Weights of a small transformer language model.
Architecture: rotary positions, tied embeddings.
Training: a variant of Adam for these matrices, 9183 steps.
Each number is 500 + 40 x the weight over its row's rms, rounded and kept within 0 to 999. Layers, rows and columns count from 0. Numbers have three digits each. The size before them is the row's rms in percent of the matrix's.

# layer 6 attention key, 256x256, rms 0.0566, rows 46-63, columns 160-191
122:491447464521512501465589519494563454476565535413507507526555484499489506483543479520511558435454
136:409507536481554562555440471449469582508451530536548529558459489530477548552474515487512536492471
137:501464442558516456417485486543512530485594583538604599514525460515489496425464502514513478449490
140:436567475490504453498478471493490527508407529462541529510541545531549495471495502592506458541448
135:455496555385510534443482491545452491500500515477442561523511532551469534504492456449565527544502
134:508483498606481498481584504544515472504542470421438510493469547507449606521434501483500483527474
132:463523526485563513595501526451468548498525493506522465471519555485528466496476443512450533498479
110:467447436517493485517490475536534540487496540534478469520481506532516529434458581556470516495521
131:510476435558535502460541482580433527543507473499534478474456476532391531541534520599497467551449
126:471555514486432492527475459461486538518453540582437503526509528567519516502530466489539504483527
137:466430553516428530466571465565508536461501484510544441476521510489522550506517503543456483445461
132:486550495555470505482559469487407437468526493560479503473420461512494515496460532502416502492465
132:483545497567545537469417495506473532465517590432561505480486508526491458482542437529488506534448
137:508560545476504526492440464501517430536455483548520545424529502539484507468517520459532407466496
131:522543534473431556511438530495552526542588466476517485503505532501516517464500444504539559525508
128:490578555411498503492496495550429464532372490538479542470560551476539463561448489443516478496431
126:442462414517523515463500467525475465504495544434437485520481512544460471466455547568516510446573
128:537501484423476503453486486478508495509435534474506463521551494451564483475589522531539524544506
# layer 6 attention query, 256x256, rms 0.056, rows 47-63, columns 160-191
150:468512472553502509490524442505451499425393557430490492519392534498556494514522507502503551491466
146:470466467464479486528460504553480464438461537506567522562506447558510564522479601472522468478519
153:458490511560539504524516465518489575569485530494417523445552511468444534504493431478443550540586
149:539505556489482477493472477470471468432547561533505539496430535521516480476464418477417525450500
140:528483563494515515492471379498525465492511479482520489481448553495451526576463501525466460544514
131:451425566508488453502514555452500516502509444540448521447496443469512528498463580504442502497514
116:448465485513556494511456559477491551501504525520509524430439487624567542458483471508455462438440
139:589567543527544444438492513577489519494482518517512493469499536527509514490547454535531570475557
135:535515523504512555546517520500546471407479547477552492421453506556489473566552496546421477476523
144:460513540512545492453529451494486456488536521482446484515475603516490521450543526477553463497505
135:540591533472414476489588508488471482449538490420538518489489548494578366498537479499481474487458
145:500508514532452471567525583526490593582534538468556492532482486463545495536492425489462577523505
141:420495474531441507477510532514583472519485507475517526452527562510485583472540451590503597502455
139:469435495454496497455432399527449498541532508529597497478521522512477464400523390476536478504531
133:501498558476500550478493513495486474483558546478482560477428535554520490565480512531482474511483
132:493524501582501422552521487494526522467478516377526542481515502514484445460470480531508497488488
139:493573432479537492483493483535475481531505516515504524576509465481505562548515470509481516502576
# layer 6 attention value, 256x256, rms 0.059, rows 0-23, columns 160-191
112:516549501475475464483456577510510489521510364538565443426536600516498506441489488571511547552497
121:551524418470510550433445457511524536545457428454432518420533473477537523437478501488483519525534
117:512595506483462444505593460518493473512504497446538505500488470533421522425541531465465568475507
119:439511548473522520535516448542523581485488507491518526557486498523492541455519495481570546535519
113:503545411526501484514512585426552439559537505477529530456500551441499485462496490493436499528498
115:419456519542464534442484445500489572460490485420533483493429491487472567443468501469592506463531
115:511487532484493464532441526488438517531493503487533489583502569512537531557523486455515446510483
119:600436447483479467477479536431490528445539447391453506462485520505488385538472561471539481450516
117:423498504562441516457516540493526561506530488480523498487505458459515539442487427548572528504506
113:534525509530405544525445434470499528446458550437439457517479469516530447511498449487554540527538
114:489501534464499502480448410490416455516489517492453542490513480469496483501510499491522508436575
116:446521440523487511448479547471468441451482419446489496472457486518464398516502478480445499496518
110:535435517588462445494475524507482532565495476546466459429448411581467538505481523497495574464446
117:438539474573521521456441437470469513490473424576473555434495491520531521482527482501452442492548
114:483545460569392505483458457475470567557485525468487483513513492510506520452465502483493508476504
117:560488499537544504508422508444498504515424437539552477455509562505510518512444507527451525448464
123:531499455505507540484509563525566469577489441456507513468478549566549593539472541439444510482519
118:513538456432453540543536497476478534460470580524491457429498497507526558480503534528546502497455
116:521465498505448534546504524524559436588433511443460476472469557547543452425507526509525411517489
117:483534521535485593465515450478535489476548449569443511520551443443453451510496526545439547465571
117:544583482480449566472502433505489464589580542495466498517486482548490479482468593513548483438494
121:559516520554580488524455544449501511538496507546468476535499532458501450511518516525468544550511
115:429419485539457460532545486517522457463456598515417503477487510494523487526510516503493475495560
113:459479538483486541494460508483492526501475502486562501511512548523563499521500534463561506486528
# layer 6 attention output (transposed), 256x256, rms 0.058, rows 0-23, columns 160-191
118:491500437432489483446469503456576433493494483490502472466523610506560546535459594497536478544454
125:519544437460513568474491495494540496438500471394496525480546460482473611473532539477500529409519
125:463533510513420464489514467491486481527475442458466476504463478524389557445504492484530524492488
124:485463543446558479568544512538530506507494478430467574511499482454472508475521481556460469532539
119:485525378565536479493453587425531472561524530497462476411528616476531504480501463513397481461532
122:440440531516463538493533493594488537486487515448499533523490480412516537470477537470473457496542
123:512441549506523470489475489457504511556464461555520424550505537503456513455477505526546528511496
121:599462451438487451539523502468508484479589458442568557483549521532541508477495518494493561510510
116:509478469459472458469543516507494509483560462488447531512479483462558521484476441539493511474542
116:502522535513523514532468463439559493454438540483439479470481447486545519508505477498499584530557
120:558536510533580532453487465547518593573457501463488507492523543413491481544516482515508523470583
121:405487436547504546523498523461476410456536499389508466518449512471515463559538546536475541510502
117:532454505512449499497483557540561511528504491522506482453480470494477470563509495540482467474445
123:471457515510524546465521430506542482498475465551485536508539452549533480507543480498469502495533
125:481481520529544499473472470510433557552484524464530464480465487520533489431481522499564559510482
126:599499503557542485487435521479464468471466421565497448496506516493516538498469503492392557489482
134:586503441510509546456551551550480483568455440485472504491484544560475491528486434511414510493502
122:467516536453475519529525467489460537465455565478419523523533447523468495457499473553562494507461
122:472483511491431526546489550521495424607484508497468546468440545482514487502506521459551502491462
126:489492513536497622532502460523487531489490414548501547490494509519434471533463504494513456498537
118:555557496494479541519574511501485508523559576491461475542520473489487507560519579502398540455515
122:490463467518555487505496537480454557527489508497461483516502542529531487510573478485501461555469
120:464450485479457438501529481519494546434485534520484511502523526474479525489514504468474472494596
116:449513513517494530536493476462440573511503489500521560502529605471509448467428456503510586520534